From a checkpoint of a small transformer trained on Wikipedia.
Size: 8 layers, width 384, 6 heads of 64 (2 for keys and values), MLP 1024 SwiGLU, vocabulary 2048, 14.2M parameters.
Architecture: rotary positions, biases on query, key and value.
Training: a variant of SOAP for these matrices, 2760 steps.
Each number is 500 + 25 x the weight over the matrix's rms, rounded and kept within 0 to 999. Layers, rows and columns count from 0. Numbers have three digits each.

# layer 4 MLP down (transposed), 1024x384, rms 0.118, rows 668-761, columns 96-143
503492481531489519476513428494528476507441523538492545498482479484524471507515482508505480464508505498504511463543476493521469512554470468512479
520486479498480491510554487505511529490537507525485515506487444451480518465534520478504530495497480494488534482484498473477485524485495511490508
520526509523477502479537502539490464481561547486509480478472464496501506465527479470545460474499453563519482484476526486502479492532468433532431
519472471495478482478456504486508494483485486481548486534542511513522488467530494472511488516490508501512469494496482496488503483461499524531502
499523460488497475523484505505510489484496456481472490516479461474486509476483527469528487499485468510534541478489495508470491484431505477462496
531538486509530504510494465475508515516510494515514452504495544497508499563530495504485499532500473548512474456500509490530515534504517469512470
543505515500505516495483457458503487510454469490513473497491530496488511531481487506501515464488464524526494515473506516501479495537467522534540
503468471500517494490516505515517567456507480487494507515527501507465468478533506520482482490483441494507517461465499468503497491507508485480536
484515527520542516445545503515504503499538483558503478502472495535489518523498478520479505531477505468485488492542484515472469492523524441490489
503517528498462537510546479495507477503551526468496519523498477497501512497449521497474515479497543507490579489493480525538490511450433488507474
495483447501527528495522513470518500490544470467479491484477510484548524513474478509504537554509472533525494521526496482505485534499465536451477
498489445517510474425496482496461487482493476526487505561507489525499530514506501494499472523553490537496514524475468508516514501443482536495528
456543503488494504491503491491524504501542452527491511521528534503448461510507501504509496457491506517512476544518545520493507495514461542492507
542513500479466484497505455472504453529541503521518469538493487470547507510539474487528488491503514502537532569530494526489498457497508483517488
490500462512489468441502473489496525468464477463521463514508504495481489498505485518470497483529509483496499460523489495498497519527489477551479
511491500530444516523518442526482499482506493510443503516482532475469480523525484479545431478494462509516501504458541502501498485433476519507510
490523474545517508495509484493488461515549500528479502530442542503477489433533463478481507491541500429505543509489423466505517493466486478479482
530482505474477520512521511539500504516501489524549524557504498520519552474533510450476478447510486476578501474474523521533474458503465529501482
476451531479520485513512485479466549467535492462465513505526496546485458496476491492568481492469507485515550497499482514526489524480510499503529
509457461493532499520497459508477492513464495542511491522495498482539505523473503515526504516528485497479469550500518525510488538440505506551521
512501457532506478451536503469486508510513491555507514478547492534461455512509488491465489487522497489518489485497457446514529492464518512488508
492473502490540513557489505564506504450501502487514499557476520515521520498519531501499486473512531472509485476509475500503539516521499486494501
483475497525514536507479493539521520498552459452468503492516532528446477485512522484480511517480489513543487504530484497498497525482492486481473
560486504511502480471472512514504499480528483461511526507479498519500489453514476469481473511469456457475526488507495505471530481478507537512502
518476564485505526549493533510495490499530518488481548473499475536496498458492494520513496519496508536497548457543484493481508501526488500450484
505522499509452514462467515475506519514554501507515471505469496491510524499497446489500496490504499501445490517505508498467494511512520497532501
499520480505503497483465451480490518508490531487480464511526496506519457539457487527516517510459533527520470509506529484497513562477518519541560
508499489509519502482494533480457511508504487487553487468463520512489465504482464518504496521521480493481501472458443497455516470535542509484542
520473518510480500531531480484495495480536522498513503469477472479485487550488512457537509473514491536551461460539500500499480474473530571470511
508513471471499529509518474485511475487503480431429539490545513543537471476479553518525523501512494517511499470468503487556490499552476508491468
511511483490509491503435558469520543516494526462507466508475450539481516517511466500524530521503463514490485487516521516445536540477510440511510
504468439519474504530481507466544496503496493469471532479495499505472513453483510503478471462476464538504465524488503522508499486500467477448490
490529537531470539533459504508515467508501461556529504470517517481439493542536531461509493528494512521489469500554501483499492519518506508537494
540488497501511504531445528510472507512485486496538489488513526473458459475518511489475518503525506497545515502515548515456491483474478487508515
514531496509491568462482501496506510496489465492493523516535485481463518496534513503533512511523549490489478488499495482529501473460509492539497
517533524502504490477510530516458490508539511475501443509528486511525517507456492510484492503464487547471507516523518496494496519465550522509539
485480485515470548470475472478496479529517481440485496463432484480490495497477489518479499523497521524507532506500557510522448499495494484523466
508516519490532501529494494507523514556498516501533510512495475501431489561502480501480507466525488492506457492489451539454493459502485502513477
527480486418494519496491495497503493506534489477501502511457500545517500476439487454515525528507493544496487484505494483515487506491515496506484
507484505496510476526479537500514500489543489439511501511483450519472523513504538502467511502429533485463507480540542505501502468513469450510505
525501479470474477474501537498503484498489505457497479448491546496460464481489535487489548503478534497474489460502482500494499483462500515488489
507504512479492510539548496500493497454528548513535535506477427478490518509512463451448502521464526474507469529482487538442465507514540473493508
498527493489504498479486607513531512515522509549522495474515528499530495517508528484517473530491505497534463518447505554522510505482503528498509
411499491492529525496492496492514500482489502496501492459485514495492530467505525492525520540508462532514443501453505496493493491524488502531488
475529481492491476512491495504508489478509476516482506471492548555460515492454512498471501464485484417470551489499505487524473510526522483483479
516512518504475511443481513493485504530502516502515476494507466487482508503517478474517501475558506484515492476479542510486517511491523484520469
488527473462488546479445499457497505492477471487511519467523511496529525506531497494531459507500501482505493563515498542493498471511502502520509
514484520532496508497522471489518538488517476490504477501513518526534501503473485495528478476474510505492477456502504491490520483495504468512481
497481540546553462495535512494480509515476485484529502497517513460520482516462473493524491509486503492505488490507505513542477500525501510499566
510487504508516526507495514431505525594533510501562469545462509466471510483510498444471497528512492481509503470523472466519530531515494515491524
524493493452496517509516505534469486497510460500514513487523450452474527491482493480499476486515503529490516504499488540499496480473480530491482
479477503545484510513508453455473478516486570517497469456497491499509508507506484504471502551497526504499482483506483493500497544501527515469523
504473473510489530517493455505526496476528469577499484471513517484505480450513521479523498531504516490494499450502495505492500487484506503521489
486494499469491521496472517468500456508499475501513525462516498529467477472498525526508446524565469502466521513529476465518476471528512508451464
488488445542521515508513453535493469519527540465492528554518481469501451507489501518505467501496471511514519470487506531507552497526498520503514
465498516500513510489530489575524483461518499527467498497500518501497502513498494484498535497520496523514525504508435547521473498509531477461511
483479498498516485509507473520508526512479505483471529480506487500492559532484497514510519532476511482541499497504488520546520512561529514518488
552511546501535485507460511496509523502483513493549501511519515512516491487484498469500513554462475477492512484465510546485500524455471525502590
496446499443483482508510542490517522467484464529480499497463530491494550473485510542519518477459549502485459501513459518528493549521502454519511
490524552519516468497567516549470503497521514540512494483497504512464475512481513520510459451457451506505524526531498505493488496495515474473498
477477511491486533494516534498494483517515512488494486506470492493521480490500502509512517480474501510491540542499503495446541449462470525532487
521518497503481488518498507488483514498483472482493448535499505518500495511489515531499500472498500509504498498525507531536517553528539460538536
501507510517511472513489527553503501518459504528535490500517466487519446543488538541493520506523507529493514492491532513527448459481470479479517
474498540495507433491529520555480527524496477523471539532501488502502481514511502510478513500529484536543467514491492488511460491485537478481490
496531501509434476516514490511489524500505522544474558535479557467479510495492477495503484517547506523504487512488499505539545489518519522484516
509532514449477496453504467457507516515486573497510523519508446466517533443517489475551518512442520500522467502508481485514498524507513488507500
507515510476502517488467505479511462508493502511457505476497502495514504505468468476497544481501463479499487521514462446531529476467504509484472
551541506518543467525485477491483485542525483501465492493552481487509448537504510510502483516485484496483510507510509424494513534500485487518486
534513487461523477496488462495489552506511483453505501498480526525478527483490479518488480514435514498500499490506497483539509535488501532467504
510487520494499505482515515504510489490490496491537480486527495498501505464488499476549491494519520532517521481509456484486485523511493506427497
501478479502527533519542493542516517467521520505480511512501503508537537516500525521500508441480558500543520492498466480509572518459518472520528
463526543505481479538533514470492495499488551476529471524495489468530518529491499516511426516460478449499516476476489515507505463480551469486518
529472480497459537528459508485456500537496476496476457534482456540526508510474492485503468457514560477502444578515546460501477471520525513488500
491464506484524523513522484509480510511452547438453523482468531511497464449529527491447502513472470499496534432475491481507474489492471505544533
498481507509508493491507481484494459483508481494514555477439484511512500526545507567506484508510500482473486459483491508500480510471504490460493
504484502527474491511522478475517477523482471493517485493509454488545514505540461509525501554514481451461506497448497484450467535511479544508518
470497492508517459504495487510483477492486478512451513525477497516491527548481514467454473465500506466496488527496524480507474534508483523476499
456485452496535469561505470519475498471513461464469480498506501485520504481507506514560486515494526502529464527511535512523536522499477472522509
493500487519443535488486486517490520482481478519497532543528516470512463531491515482476457479512453568467508496437489493485550531525486464513539
511514480522529502519512538510517485540507509491518509517508491492536514479460523514484510505504485511490517522493446542469485509530541500494495
519486511455478456478486512478520477491465446512550510517526447510492455501483510471551492499527469475471486477472480513483529510474480531549471
499476493441542473529514500476531491514432494499526512483477473518514518498458513477462513474550500513523454480468506482518503516498529483494508
506492496517495479501537477506514463497473503473538524473452489491480525472495477489496451481544519475484471487458510450459502509429540462507533
516461461501456509473537502512477487501542504488502487494495500477500517481477494499492510484520506517483482497453527503524521515483523497520476
472487521470475453530463519551487492497505474524465478496507519478524495508480509495462441443529507482505538490507467492491494500456523542485538
518500542468526513525500497514505500459473512527479500506565490519516519508457530476516518527489514494468491489544499478503474493544494487501491
488494507531532529490559500507493456500488502492528514502485521471501461491511561480502494503560501505533523458491489487509512523504493494485491
496515510513471470499454528545452469476488475504507490452498491557459476491506557504509513510507514490476517487522529491568562483494504499490527
449523501441520537518505468521514493460515496436514502484498490526527507552483508503501512434512527495486529519532475468549513485472525507494516
536513521501503483519516498476517466488501511468517498537514498473477463463551459510505485519473482469579493497486521532478498487505494474484518
497471525467456516475490491472535488466524532489508504499489481537457518507534507517539450516522538470520498498455560460487519500531505525492540
509490486484476520458484523511523537469540469523468484532521502543516484454475520531500508502520542564504501520496500533477516513519492500486501
470471491464496475484466457500503514494515522464500511529478448480489496491466472483509455494489512500496506465513470506441474479517543473559503
507485468508490451481466514478499509521529529440469509499524453519494487487485503537505522511463494537566502492481531559542525488489491511522518
# layer 4 MLP gate, 1024x384, rms 0.12, rows 669-762, columns 96-143
523523493523512459485466511488472546479519524496532479501473494518529478501465489475513472513510512522507505542489486470509460477518523518527517
440477543492485490520512473464524503526477491508463486495498527540472492498476502509497548544495500543517490502474463488478512510529489524486496
517507455513483503552517530499458508543494507511534524523533446486514556504494543488518525501498474490493546523525505496532490501528511491465502
520513526495519489506486489568472499515530535438490487500495476490462478514523459506552550452503538512503496488516493455539509481510515532529551
486566474513498535485523477543495540536538519507478477529464508497504516527486486552553517511493536536487477505536488483527522458478503519504526
501497478472512519522503502475490522505537484488495463529485501490507534507449454480516537509544467514520509490524487476459481484519510495506529
471494515483512491464521500482504535503513470499480464495476494512531540495514442515500471487491437517451497522490530448521540463485507459485476
474509486457525527529499507516465520485478549497520479496500500507523516492531527531544548512503497563496503483433503512530539486521496490533471
497501462488548492474507513485493528496509489530478517510536473525501491464499489529493493500529474513522452543487499466477491498499502518475512
481488525520497512489471470472454486566529510506517491519474500505510517512477537502551494424477484508504494461530480504501485468495493520525519
511512501517514484529534481448513530539495528491547516530449466540547526501535511492565560493543493503442489491496522527485505512482494481505448
510465477509497473513503541496487530501494530505478531502502461507506434453497490516470521507535517494506458493454506495522488484493512492491529
496448501496576508504523536531506479544507514504442496493541485485500477490495509531511471516500516445508524487531472519492469453484477522515515
491483515493483500508490507515523470508523496503515499488524496478505478470564516504544490477529478548490499530500494510489515518501481458487484
504526490511512535544470444523480491466486516463472506486495522525471488504463446498503492511484492472487460482493509500503467518506523503514518
542491537468507510524492520519499488543505548509552501543479512486519515495533480528495460522509510457518527471504505497494522476449517534485516
500476542513482528504466485510513538548471466505490503501512483526480520505483487515561540518487471540486469507488470452455500436524500475513506
522512472472516515489515479519492476466477503506489474531459469478469517485472466472511508476532517498490577504492522490502503567518526500506499
484534526544527484509510504495454491523474512502487460456482491504457480482475474456542494508502507504490526478485496496464518474534490547543490
500531505510498556510451487522454509522522493545496488532491464475497467466505481490502485519474477503483520496472562471514541479553518501477485
506559484486470499479496529504493449546523512497508492493513478517517506477516494473508462504517486509450514503496489526489521503511554508469498
460475508483474482486551507498507467514534472536472547515586468512534507475510518515459457476499516528498519550506496486454485494541564499520502
507509496507507488536499541498469485496528501439487474510475479508477525503529493484533502502484503527474491458529481463541501488460520494491490
514516535549506514513537509504486516485528494519520520509476485519534501478490493480556513545550504510498486472497511514476524492502527471527489
438530495468466498517508509465460456467520487553516469481476476490473479547480485494476522489517476490478498476485514512542542423515558473465492
510444486527555531481502485487495491469493504484493494481459524500470526492524497506458482496492492510505502535459534506475513505536504441480515
502511517461460505524482529468518484532484519471498484498478516526478522510532506531492469497520488524474553516524445525497523489470517480503493
503463509481500548517520490498456541490510547456531499484504476465533543519455536497503502495531474490492485488513422460494493477474510490501472
487511500494485517469474497509494507507508480485506511486500511458481525505495479478503460546510480560520484519496520505523475496493531489497518
474490487487494503495524510489525486482461471469491493514491466468478469473506474498507456535477499500486475490470474493462506520470518505515523
503506488473484541502450506494464493497506478508523479485489507462461517509463508499504493534485533516503493467470476481500510502509500480515518
485495497529494521539479471491499509428493488507520494503596515435424493541502478498519509482470485479485460513480461502506514435528514505458530
521536528496503475489514514505453477519539542497497516504521458546495467522519480523482445483494478508517498539537511460502531486496507492507511
507474493500488461520503508478481486464500512489500529523477499494481523450524488514495485502481487434518535483501488482483471528486519511459515
476514513498494473524503500477458455481545506511499481506479463508500503473542511504486492498494509510545496526535504491532526491509475468493521
475530455482508492499495500495505526525481496468453508497472496512466475466541542473517502509537499530518518543502491421479510436497482515469525
457527506490476504465452491489480506489542546522544489543496509498504493515499509524485496502556459586463488475491495550528474478534496487462533
496480485500532500521494523522486470502512528478486474485462496528504490486526496474541510501494503539491497492491497489520512474529508523439500
500477525469491480486478444442513508466489479511536492501500472510510493491489505513497477463482494541536493452475457543532494491520522500538510
484532528509516458516478507507471494508449500538489541481523520495509485494505487505498572490484508452520514497504473532488521490528499489506523
507516535477532497540519474521523473556461462482534501512463483497511490508534565513510545531496503484488512493526469465513499497450473464483530
545493498504529497538485506486466527515486462508485508543502494502508455491460486522495547520498513477509495506509463476545506501467512476484453
532543532511511495484509500481486489515505538534506526492485533491459473516430508501465552503493497507505552474476455523477500472466481499502497
487542461483489502501498489495506509548482561521545492476467535503484431520500475520452503502468517509507528533509526507523463455461488483490444
479471509510518493513504473495488485491481489492475519526504485477523454517440499472483489513518465527497500549488518527498491523484496513521477
484534461558466501517464491513465506472454503515506469486466482514504543494542511506514524529513502531493484505495546487484512528540456513498458
440500495552458485482470500505487468512506478483525492473501461542450472541518476519532512494482514485496510501523493527506475499513478513477498
523452550523538540503492474486501497501518488582493517469490486510519502488475471525480461498482495507528530493506497496462504470531538495529482
491521483498534501491470483474540515511525526465486439531476474546474458509549518498497493511467509449478520549537464525532487498491526508499510
497474525526504480533518536496533471540528503509546488495477546500498495530512513490514528468467479464516472458491476497507485488518498488471529
530467502532537481536514495471502512484494472515501511517505479478540528492507460488472544485500481456515457479457482498497479493487478453511499
468505460480454497528534487473491499524529515502506439462498521516460518456463500464563498513484482506489502500514461488535509508489479511490501
521489508504522449497508485524476507496468505496522486446459475538472494485523525494493488501516496505505535495487525505473490509558466498519483
456515453484509501533440426498518472486522491531493519499523473478494453536484506495492501501555520529513470499480500494535508501484476497480486
475549525500484525502501503476493513470485483472500503497516490498497499466494511544545465481497524461493501494548528487525449472516490488503504
547516500476498474531505507485502505493489503514488536498485509535488508488531511475503538498512482519517509543550484511528477457474519548510516
500476491450474550486467510506516514495503499487527493518439463521496504530526526457462469487492495527543558489506511507500539511512508507514509
504495497465458522438488543511512522506489488495494517500480464491447482523487459508472473482490488548498524478502537529506480508528495521520419
450504494472536503538563520467532555514488486495531498487463520519544489511495471504553522566486494510508453477435450480495497494504455509530539
477500476486502510469491455528489538525554499495527500501524508494500474517470499465491526549488516537483518515511545525460553520507509482504491
535510526483525508506520473488511456484476497508452533521534506466477495556501494521453551478487552500498474508474519493499453483505498480533488
502486535472508542516492500488474512524495515525499460480480498539485540467514499522478473484488518477488428505525487512495532516479491477531510
527489485497489496512497465513496486458526483453482503484461482521514467484488510492525483485490475483472544482517475463475513514486518522526540
487490498477517494506516466504553501508529518520496426491494486531488543535518528485524504525483553537496513520453486508474501536492504486547515
524512503516463523495529499585450516496516488528502513511493475473530498522507495563471474490508492517487518525470478497526547480482479557504465
511478489505502535486498510479529529522526495508506492451533491540480507510499480539510519498508524517510510503529497523503523464512554523544511
452520526470503481461478473466470494501558528516532461498534451471478497416529508501451497509518443522488531534487524541464507469496482462488506
492474495493529494555502476510511517517512514537536489539501499494475540517502460497501499526481524497501515494520473477462506523483529496543469
553525506507481531505464527492533517524529518496500453503518484527478475511547507512516524518523501515515505542490519532486498500496491529532497
533470512511520510500482499494505474530483541487502492486456491510500515546497489485487471520497519529501514511488485488477466480468507477505521
534473483508531490533497480487517462506516467521438475461454486531494511459451517539504494522465511520501522494485522471502474531485521488523493
497479514479508505516530571490519514502473476498504459525475488484491511479470523526464514515494471460471528526482495487487508484449507516481514
522481511500491499506461482490502493489516500507488502477505505504475500523468522554544529526480483487483515493510502517509452528521552460516511
511498493520500491535469507505538480555522546431504477492515498476479507544499512545483514502493501530494524457512487457536534511504546488505522
494506490502512493502502517501486527500523527482500515544489522539508472552521555518486519550494454467531520469491525497509509478544537474529460
535534475489508494463466513506493546515459501492497519507524508531550537474467514497502515496463535525514506518481496476520495489501496501501519
491474500526479479471477542457447499489525461532520563475497500521505507503523524504508541524525531487455514503496474464455521484555502460534492
495533489514499486476523504509513525493553518487497472486507458511503513481479582509505499528474495481471505495538489486517502503551515494520520
519456530490495509534483514526484533523539519517493525482551492548533534531501513540493454516487483498487528475501530503473477492513564510483502
481542486504514494451482549448512529505530482509504537516459445515519482546521505507519525487466490511491503470485516467502504478493501528507517
492506488490476531508499528505507511518485498519487467520508542500505530516539512488529518528523495569508442519498458472511484507520508496498525
533512501543471501477474523517480521540546481455482475513502498486527481473466525495480532529495538487494487486511450445505458477447560466506468
501540508442539488550490510502509550518487456461534466504522511480516529520497512468496524469476445475515469528539537521479528503511489509471536
496499509520509488521495510453502513519493509481514507551479471531485535505529510417491467500509459518512522498497438515518492499533466501511505
523478515480499524487505537487515510485482521468510507496481493505492470492509481517501504535491493518506509494503494492471508515485482481490500
492506460521453516548496498531506509476503447514516525507503554503524458543486497514541487494494507503509558520500514535472537459502472479508510
463519507488494473542558498470465513529492500487489493516510535490493495525459519462490506519499470489501487481450549501483521500487533504528552
510455472521455493517509506462505491517482497539502549546469483487537524422484483476496486518494479521500507513524467520505498491517509496490534
498565499509525488515518483513519513517504531498481470501508504539487549577531483494528506529515528525515543487500506519504486493515522498516497
502498532480487535516529464503493467483458453471487545498489442536484504529550502531579524502508474478486508486471453501448505483435454483476522
500532484468503493502507473498487482472523518519508464517468493468491484457485495510496525491481532483526510463468544508422527494472525505530507
513527473513486521482485512437508504495513490547473440453500472519525494444493488565472486498534469528521534491494521510473547489550480522506495
476475524489509502518516521497488517515485484484535461509478513502504505476520477518497515525528478482503474497519522531521527494491501548516522
479469492496518481457526514522528490504465486484491518484524517479500487498474471499497520489482463467499534534540507522511510495507494469487494
# layer 4 MLP up, 1024x384, rms 0.125, rows 669-762, columns 96-143
516515504509558499520427501507467540491501472502501485466486509480516528491517542450501502504486495514497489579504489476471480496508505515516524
488497498494477501482518545513469553542512524496514474475464507521501504490519527509545511532481484512500501526473531533520523508537492529480528
521503515472497516537482554496522509470484484516515502507482485496520491511473471540480521487571461478501547424529473477500491497527568498500490
520472468492454482494520481512545502507545485509543504475529545482508532494543544447527503489483502521454516511520489525474513479484499526538494
521487521492494469522511516526504466501460511487499505461514510486473534508519498530504543499539486482455509479510464529529510489517518518517540
448477494521524507463486470509482471450474530505493539524512489488468536532463539545476518468486514510484478503487549525529518515488490487485514
504533447473433482547459498490479460520527484495483514516455497508479485532513496468530489515502481521502514507509559575480521534479476510550552
517523518506523568502494514507494475478538499521516447446494507555492502508544463507536536547487518586500479578508552513506502515503493475496508
444531493510482502505495512506498510490510480488505487478478541513497469539523490549525464509530498489520503480532528457451521471494517483487488
503527520488518510529497488494508547475480534511512537544508490536479464510454479554506512490501481467510518507555506470555452459501523489469478
501504470517502471471549492493491473507490462480516492513542506479484466468474519512526498563429532548512544461539431496562521493506472480482534
559446483507545457498499508528495517480479496489495466482497509506505495480499489473487507512494502463448473515497511527516491544507522502495509
554478479510493490504454498482527493503543501462521509521510493480499503503492524476499480457507479501510513515503516516513464464468502483533513
485494529446507497567530496510522490473491527513475517501494478488512495540485501514504470498484485451501491512506486529497539507532495528486511
509523460469534539511490506513517474461470512487536463458447530475514487552486463543491513493466462481526491492519482474540482509504527499480494
528528488480523540501530486519499480516504512529486507517474475500532497530532521527490474502518507515527529528490463505512490505492474506525495
427502501455463461526575474528512495485526500495477494537485465492472486475454473557506479500527484508496472505512512487483510524547523499481513
554506454506522502490499525540509485459524507450499494503467497498485521519486440479499474518485489496501519475472481504499518504556500508531506
528535494479532518467507472487524510495512514478538471455467528474481443510483539517494488517496530492540488516511509446537478486526505527497541
483490505514478459497530511516514457463477543501471561460521508533540507530456461516515499493516521477499518472494479514515492505508502528531556
575517489492489497516504497534497477529502527467508530542470535491495481463539473478485502526528425489537492475466514520492464479468471479481502
482582526528523495498533539459491512471522517502560519468513472505526454469473531477486476491520507551504514518530443504499557496506499542440502
530489466502550507504533445506483499547487499514490473501485532518464543537502488517499491497495469461514487489469547491552499519488529484468512
570463489500527504496453499516490490511504504469500518438536502517467478465512525525487561542500507510489480493516513457493457466494466534492509
499506501515539496495485525529474500499466471541525519522507544480470498511514499471546533506464537509540497480488465557540461488544495504519534
443489488518478500520519498476519541512518492566508519508477468471453481497504538500551542452538525538474451496498524540514496477522494531529522
498515485502476487505476512537465515501521478503468486510508514516523447510496539523491541486476492488485454527491543503463550546469538524534548
497451479469513509513494542482501521509466480499517468482513526517488524484542533497513518506548479523517510503505550516485501509508460482489505
510504527498528515483499499474487488453531463544488521546490462547488511538463530514483519497523544505530485472525479472481460514498490478487514
486543548512515492499481505483552528538500452510485522467505484494518501436484523486525473458478512452514492514493481515508454535511442533487479
538494457472445489509579473500441498460539458500476501475510520518479494486539520508503489490504460487516507451522485499530518493466498555456475
499511498508493520500506445551480527468506506461508491494497480559477513502532502482530505493543554483493496489460508469463470494515487534464497
524497483544502505518518489444511515498483497505504492444500500450483521472504527450490506462478474499496525532512510499488553511498518524523476
481524504518488420495499543502518509493523470465460434526471459495544537553495509533455493492452503489480479493486475545480479484498544511507508
514472456495525502483489533502523501451502502494501480487484483512516531523516510473572536484496504527558502495512509472463524469464526496504496
467516517531455540490532466459506511487493436487494537530493544489473533527439481495484494461438505458475531520470483526518487514498486507496478
542497490481496501506521497469487458482511541528528507497496509483527485478516470488494539523443527481508507533544490523483517486477512539520459
490473504516504536478516512524462499545485542475483498494501492551501490528489484531486535485525512503495481491555516497538503480525447522443493
534524479518517479499476475530526484500542564508501507481527498506502482539493489516496517506487478504472482510527526494449496525515497558513530
521480512514503465537488479517492460471536492441528471520484464496497494545502518530521476513478498517504487494465466504529494467485488488466515
446465514461541473498495475507464492478490463500507494527557490475464502516522501518490480515511478494509509491483490508488498501501478524527435
504487526472518498530539495499485489554495488517510515479509517488508451532486557517509546481514493496515507484497538517472486478505521500498502
503488484525490459535494522518503499505484517493518491505481487490511509530511475524522485484515490467516533528526508507508503576490503498460484
497478513466504521458493516520497483537531563498504483486491499484527455530498461532479504484509517517507479528450502466482453478499488460480454
520533484510487489497532512490579503465529511558514455455521513518521509459531485488485509471462462469495507527494530516493533514522503503535483
483511467490515531538475521450454504472435516522494478454531504499493507483525484468539530472522481461466502478526534457492542484488489517495506
460490469520473539496492533522510470506494457470520485483506536512521502494471532477507478508503495514545515463544502507516503456471548514488443
493462457498514546506485505496519499472505521528521508466477489507515478511561484565516543519505448491472526482519491492479502485474510494520489
504518523508511484527524486508518517501482505528546511488519557509511506429520489490493470535482504491495489469466502538475495495496465496501521
538483537478483549500469481510524489539483485547510480525537484531511496477496472507497464473525473491526493524476517523491512494464455531479522
547516466531518498493527554513513499473516511529525461532538493536484536501510491515502540448483487472490537502501498503509528481471525499482489
525494492451543519480491486501539498465465499521470531528465509499471505504485504450453486452511501523512537473531483498467486509506462485521442
436582517494487510500545501514498484572522468510535524505521519501486515459497523497517471476476503524500499486509522475500513476480522490523518
521495493493483510463522493490457512512501527473516503516477507507455480497516428514510545495511501446530468512522523483508513511530510529506509
474464496554510508464479491503529480495510495469501493518488474545518458549476465464487471538524514514494507491444497570514508459514515531499523
441538495570451521527498493446506521495481495479520508502494482486472505501464481505488463493517497520492467458449499468537517513536491475476501
471517519525505508489477495548439492470505484527514515500446488535491517507487536513510517567518508501455522472529486560517446505507483513505516
485521498453485474462494501485485578515529510555477461530475542499510527507501476479553494459509485499493501489482514499503536493519490480508452
457464514504505521492487465531474493484488516529551497552567495548529541508451528501513529515498537512489497475453512506508517548548529493493500
504471555535472525523442507515507459522502529511521487508482474477495490472486481529502502504491496522496497487510479491515469474474494481503512
518511494514506477529511475481504507489492513513494507481539480464491506511529489505507475543509473517506506497523505471466443471484511483498500
488469434499495468516520480475530489455510524439543458481486507523502469451537527519554552464475508458499492533508525500530522519506504497483493
476507491511544495520505496482512474517465481512494502515538504443508473496474496510478500487495529483488506538549501471496506491468512511431539
480527478489512507502501507466489495496499526479488474493525516504504496508478500533507522487450500564502521518472514512489526497513523463500518
511462495506537528459531509473490492461510501509498548505523498490526500479487487489545478481515510509493540481504495489487573496523491545550500
512515468450492457514512517515470497489473487524450458510486513462519461491503515476476482517455492490480492503491499476504518521515505475463522
507554534509443540501515442452482467496560491533448494523459511483524508475480497531473504476541496485467529486573511516499488517526488467486530
531493544520490468478509508529526458475524484478502488521487520524499515440516492485515509474508457487503463479502574503482493532514518481521467
542501477493486550518458531506514473465522545530491520478505542497543485524528520538507517510477544489520516522481494501487502484474466507490510
500522511511536499496517471528464504515510464514490492482501498494493511531541506498451472525506506503451477526520517488519475485512534501482480
511496508519480512506547503498479518513428505491445482512482493500523505518543522484510440523506510507505485481544539512525480527534519489509487
506479472552484497495453496511494521548530493533495520502510466521511478527466456510503500507500505522525479505493491499516540517541507486540500
514496505512465495506506452517496511520496505522479473466478544511523561492511481524458500522513445510510498488492483533537483508512535494518480
479503502436542488483542514512516470512505460496469506494501493495492478500441484523483499507531475502568528457476489515538487519528488469495491
532496497497522509507501415519540463526540510554515522517523491501532487501507511489496462467468510468519491533572516503511520501517514501488522
492509514537518509520495464470479518488495478550498497516533531508512492532497493536484484486524446464504499495466473457479511510507520525515531
542505505521474513482511510496547527489538546533463496491463506498494560550504473475515478494492510502515469517514516530480486495413518500517481
539483484513486446509478505501492489522455494542537485530507501505455502496479526462434460442506504503467497456482486451472499503506514478479531
493477534477499475480545478482529470492504509509481468496484504492453506459542487441501499479477510525481497524501500495485524512527534502508504
515539466526502478488467523492513592504507479500496513495555481485515503537496480506450522544493526488527500485417508510462516514452509490498509
515466486531470490469531462519470505493495456521486544445453446510521494492511469455514484484496498482512529521479527459528514504538523507474485
478458532478512476541530513554454509495516443467501508488511500468463503494512443505493474456511496510537492520487488526511499484543504460512500
519465494553499495434519458509482445528508503522506490486504493525447485434464486543514517497508577525509444513461516515540485482457510510513477
479525554480555476508539505501512502504466491471534496483494500510537445478504481474519508502467527449492453452494517545476448510437514479485501
517458499499493505487484496494513537519490510504504553458510479496491465489508460507491502494496520484489509490491509520508515471504486498519490
500479481512488552511489493510471525487544501469452515495494477505476484488499521488494520475488538477480510500502495496493527492523491513486526
450515534484497472494507488503475473542490480518518462477501488475483512501488483520498545532463550508520487473524498507497514497539545518488529
489484509503453495505501510503508495508489466496494505470504486514475517558481515562516521497524508519530508528506503561505462509511496450484488
462474504446504513504515536536494502512494509527523539491495522510520506483494476516538465510500461477508503499542486476476463473550513507465496
500535512466501478443499565549540506498507488520539505493500514501508518513526522485490492445529493516472489519492528474494449543492497490518515
492521470534507554515514450508511513524470479501504472495514487484494487495510505538507453485444502499456501503507533472504462499483523501498528
485470495496491537526501514498527518486508520487480499508458481463530465503502520449512505475467516508494496490504489492465514500437480521513467
551525491507502510525463548471484490512529557515492536509488532517484520476508513511474507505492502514466504514512491495489475502532473472490523
451517473510482530490504484487591497489489530505488513555507507489502477480514439532484497501560489592511546504490502521512517467472497504507461